From a checkpoint of a small transformer trained on Wikipedia.
Size: 9 layers, width 64, 2 heads of 32 (1 for keys and values), MLP 128 SwiGLU, vocabulary 4096, 0.858M parameters.
Each number is 500 + 50 x the weight over its row's rms, rounded and kept within 0 to 999. Layers, rows and columns count from 0. Numbers have three digits each. The size before them is the row's rms in percent of the matrix's.

# layer 4 attention output, 64x64, rms 0.0659, rows 0-63, columns 0-63
117:483530505486485553518506547482484477510474485481517521495461510445562447512490486523495504553489499336535489469616456394454415554340535505487496434571523507511488447540578473438485509416420505
114:445521506397543441514547516541416487519464519487493433472462535538532503567496548565515481472446473517432426500472580527510509549527420560539398436532452483405603541503527478646464549522531489
101:478498468499532416433510484539525527498476529525521494444512515523452498471483596473529504493514642457476453420572520509480490609493476633521467508488541588401590479546444462516529541489594579
104:507433484511477536438513507557441478505556536474493482509421509479552510461536510479442534590497618517574502532551500519467484463458481552679440501464537504477518485529435576424512558471538633
089:483453558549502544494644445488510473484471530529486437439492522408480438492464478529396505524445463534513549484490405455585563450600538480561516560456485427448531528478551517592415492543499539
113:510504453487456532459510421522545472456413486541466517462466497517528528529473493471475551498498469477499658632536533537558472566465479515533462531509437493520505573609443590615585511460550468
094:468515515576496592491531518484501484495521450488590587516506514527486426478484428504451502550490492609538559539453505517591555478548525483516562427488524438588490636379516449493527460557516574
103:503488473509550560475489464522434492506431572496447467447436486523525446518506441501495532493529504436468462427484387509431517605521446554479523567483497591587647494506497515522561555621454507
089:480580500547525483526516397446530450619533468498575475590495539449577485510529465475466428466492485470422496451457416490490546475549598546409567581521509561451512478461445395540519485510530501
098:476523491469524551533524559443445560427492452544479479430465494521442516510495521505551542575539543508483392423476493387537477517514516482510458523431423515428498418559562453429428472494366416
091:503475480467545515466522479476507445512524536586490503542525515486460529546471450434505478501472534535503482526430392495473597428487495509616536477428513430560385527489517605458461420528543647
089:510503409455469510502453491512469444493439538543479512509482590532535525528481462549495528576524517509432591538510569425647496535548495573462473502559576618537528546485529451576535564540500405
103:537478495493572548570537497477442486542423576493496463522518439488547394479463452569543434492471602533479505457618519422505436511516495486457439487480597623486558498513483569475450578452529522
155:486450495472465471519487408498554451553545511501495504527483558534498489504509525536513467394462518469436535562373513493569524467524487483604603493385412449547476573572539422601536495498466477
101:462483499497445489492559434538537460454491528515471498507489420497515446485475508478437483462559445534428410525425493450539583601509454408466520390555485539483422572498487496623420585456545487
097:493588517496428473503501568477513572472527484481546542530495568540425502521438540553566508516470404437456445557443568535525612454509496472570496388518465511490422513509546618479495407466524442
098:552485449413484492436437513556462510505511518515465496428468446580503533499509497502517553526524579633501548509412533487555470518510598557490446539562531581515517663493450504436518472585518491
099:528555484484549559464536527501452543445484486535457450473479508503526498538489469494499517574541519498485533505614523425490436467444492535532526457510495565479630545474607577573461571348401530
114:546496546446496479502493501491514492524486440500493470471481452518473543529519530467508509456531460503492505569439514550612497457445414448526479444500472559475405658555519486408580433543595371
086:456610450394505485565486562502450511475586426542417539457498470513515513545527525546563562511447414479560499554436468451442502452582581493433433465524461542454431514489545558517484496557518420
091:473476477479541461525503570477448556486487498558469430583492569515457479530523544552560475470512556524544579388600527489475419523500449633480403417511447425475528491475542522472560518561553443
110:501513451504479477531480541494503479549540474520464510513504527470572461443507554459538514502465537588485343505496566487469515516570526526494399437566552500420446408393557420471546559430534590
093:492529515503557481489514483530498480544513573464489467522504536494510507462461582569540454484521515423454481467532353467404400515414511452494542480531462556506567514460600445394437565510402439
093:498532465479459455505462555567475547481490434558439553514522531507502490508528540539474510527527496598562434491609485526468415462506540537385538510386575588449572483384456511480520578512454455
092:549504445482436471462447436563496507467575470540485469544476480537500507523524509510557522483527500544525522549527512559405451435384471587557605509482455480549577449614620487433551465546499553
134:510539485511475513533486536512455538519528489469447480482519435477526472481571481419505506563521397533597407545569459582494535418441498424495366574456568422498520478546402548511492452455563504
088:529481508504469457602542449539545500542506552473489439427522472419578538437536499386542428475567553442557536455511497444510474464407584490491411489418483491508471501509564611488550507451455436
096:482570448464460438482430624562463551428563484481427554464538490565473534553482518540572535554509539523524439511526561543483510439523479540353453545426499513539565404532441498452512466534494481
082:452516473508535460514479441507426474482533512499532526455483532477503554525567497454462524479401531499498514497515468457438581472443549541469481427555585500375458609357525588494425460480542416
109:505496536461550496564504487464542473528460519467574501467537461506466545483513512457546450461540563526443480566456581426535457540581383340594538434561433553502502534536501570471451582509510502
101:554500501523484534511569503475492452539483557502539502528517544521567420496476498531504439506479619559542479517468393443498493474455571524553625431419535441470476522392534462428487538597442577
095:453417502456535484529510635476518508546517549490526537475482501515484451475466493517481480502552423481436393517483482473465528463529443468571514454462454565519514412560563638457482534374436429
124:490483533502567483434479467527555501457510504511499492519492493497477522549486522450510550462477493451555508478559520549542532509454480411449609478331509505446438543432472637460428465386503584
101:483496415467479475473505453523528548426467494547511575463523469570422519529410544415496527486476404486558482465419477546468523532474450548596566484493499437483433449538530549469465373437428578
095:491573487527517549481529520534492509515510530476548519486465491450502477491466469538474488515502557548547484452529546448488416446552569540361331460512452542383544434465536533422419524568525557
110:528524517526603503611531563429501499541415522528503472489555474472526395523506463454465485413467489539461387504562537520504488499539588468456481550560498481486471451550401445527473513455643494
086:517597466501580546448513464533484518494473555507469505445511512504555437486524489486481547533560582516571392387552427542477511520486478605503499459397477467452576595540441537571457544576490498
099:489460552558482499565553373437521425577530531410608463527512570455510530446499470531503448492491523498604526518435499446558448453495464491504496408462494418531544504548572571549473527568531550
103:469519515552492608484515501496520527499428464478533483523508461482505441458525482515474494478485563434510463555457667481597454479578500494522479477504460587500446486593491421452371492588512416
088:494452457486450517459520522555470504477559492489399514465491465485496447478528508418528530545505546611525456531460488523487491512445523556641461402436589496504399511532565526481491487492606625
091:561459482429508509453509535550534542522436497515559514542433476484551508429463482482547522561541516596417537519524541503493499574475518521584498494467568599479580563438422625477421609472490526
084:507434501400469557480492520509492507457433508513468484547426457536468521556454489560506492485557576487561629517500486430535469518519466480491459470441626572603473518475457507552559625473562561
110:483512525527495498502537437499534543466542489465545480449506459466518547524509469533456501483504474465423575668557553424563501548572450482480502444643491556391498530423561520525459513470571440
100:489514489480545492538520472489534458513519507513557472476536478455494454521518441554509513478425599551573414539503543516502536514529590518466382481597610511516429540381483458417436466553581572
079:508481488480549534550528533497533461580520500566474468513450535464519471479428479539509468501558597487575505478561485497528445556411556548455435455623528445467487507406481390422464523562506376
094:462473517518438451458497474530595499483552511488473573479568543514523459500521499522494502451472524432473403545480522454563431604452572502451445523569424552565519522549502454374567569461456395
083:518527459463563467498509475558507514463483443485522494485518467567490513540490524547554514478465522617599533584544434521454459420470445570672471498486518488445551548512618547459415450482509510
101:551455477482509523493503520488494495476455531478505496450504420537519464515518483460488499512492443522491449550427559540525617437618600404497480620572597440539480488429410405512487429479522524
087:458438484521482456479461481603453534476509589451442551453503566504485505508556528489453527508439490414522434509539372501423592576546382487461558536467472524559518460572525517527429440523448469
119:475494528530449495552600441491571539536459568476510470462446463419613458419464523426498415492523456456503499595533480567417480531537495475532412518542537467527483571592521513550499505533520387
091:515508597545472577536494491515528473568460462501543541633478523439543482506460437483449485499581547463519529499557461473601465527422486470523406444472466442487563622567508427574535558525499491
076:532516448394481473451506567508391486511471501547483437514458462508464522471410480509484512537544425576519541444442547576429473498497557585419483552510441517532511418413438454562583465549459561
102:500482534473445496526423511476551467531553444431521537562537461510479557484531529516535473497462445557447618512498507488557423417537560426463552633591520525485501587399504504439406468525486483
099:487515472497513437465511526585452495439493520536507492502514544565451483525482510574540531516503483476465444455499436411510500530485537408584482472472427458366521405581606415522493537403404490
125:510460507499500494481490549485442484539490491492502483540460538485533492458474512494484502569497557498611574467557480398397402503507464542358421442545489577459534480453558502424568627549526500
086:480427423454537444487519494582461439448485515574497484472495559497497525567582584474495514479430459492498510567479397565426570428521548521531489558503454382494482493459478476611478387515521524
114:485487489507410464532505489444509519513537488477462426496551454421515537438510524508585476511542419516550516506432479499519603411586563528538572541532484476504405413584548425527459430449545599
087:453539580552506517508527529533433515490488432473516526520598503477488504492462491418451520492529509465497496530569442435548533476624544527410443608618559515496534412404529497506411447535460527
096:532515476448469487482521586517535561498482565480586452533522444494474489497424543471592413494511494523521539456536508557528494407440545550550511540559605524497493472422434375406546530445570558
097:461528535525470548436470395487482477583535495471485445525492470430526476468507464532579452559554579571459505462470502499536435550527448453501598529365597496492449524502484423500506541513471635
087:548475543495492547507512479431487445470465491493426420426501493474526502487531483516528526444526646505483482511517554427650569475442482606512616388546483494522483567535492514446465521477509548
101:477505494495442513461464488556520495482508511452493535492547554542463542477500504573538514539489558508386538422435520491504532549603462571405517510535601622433487489485399388589452545494474514
097:412477486544456497493530434490548521526455528467596526468510435434462540413492505479496447539509473546581589454486569573533480449493406616435479433514441446507509537460474571426572487578499547
092:453489473565515463517575440512516434517560501494535489473568495473577472453527453477498482493477402438516492471481401456376482451452555549476431471515536438521537458556635534529611435438487469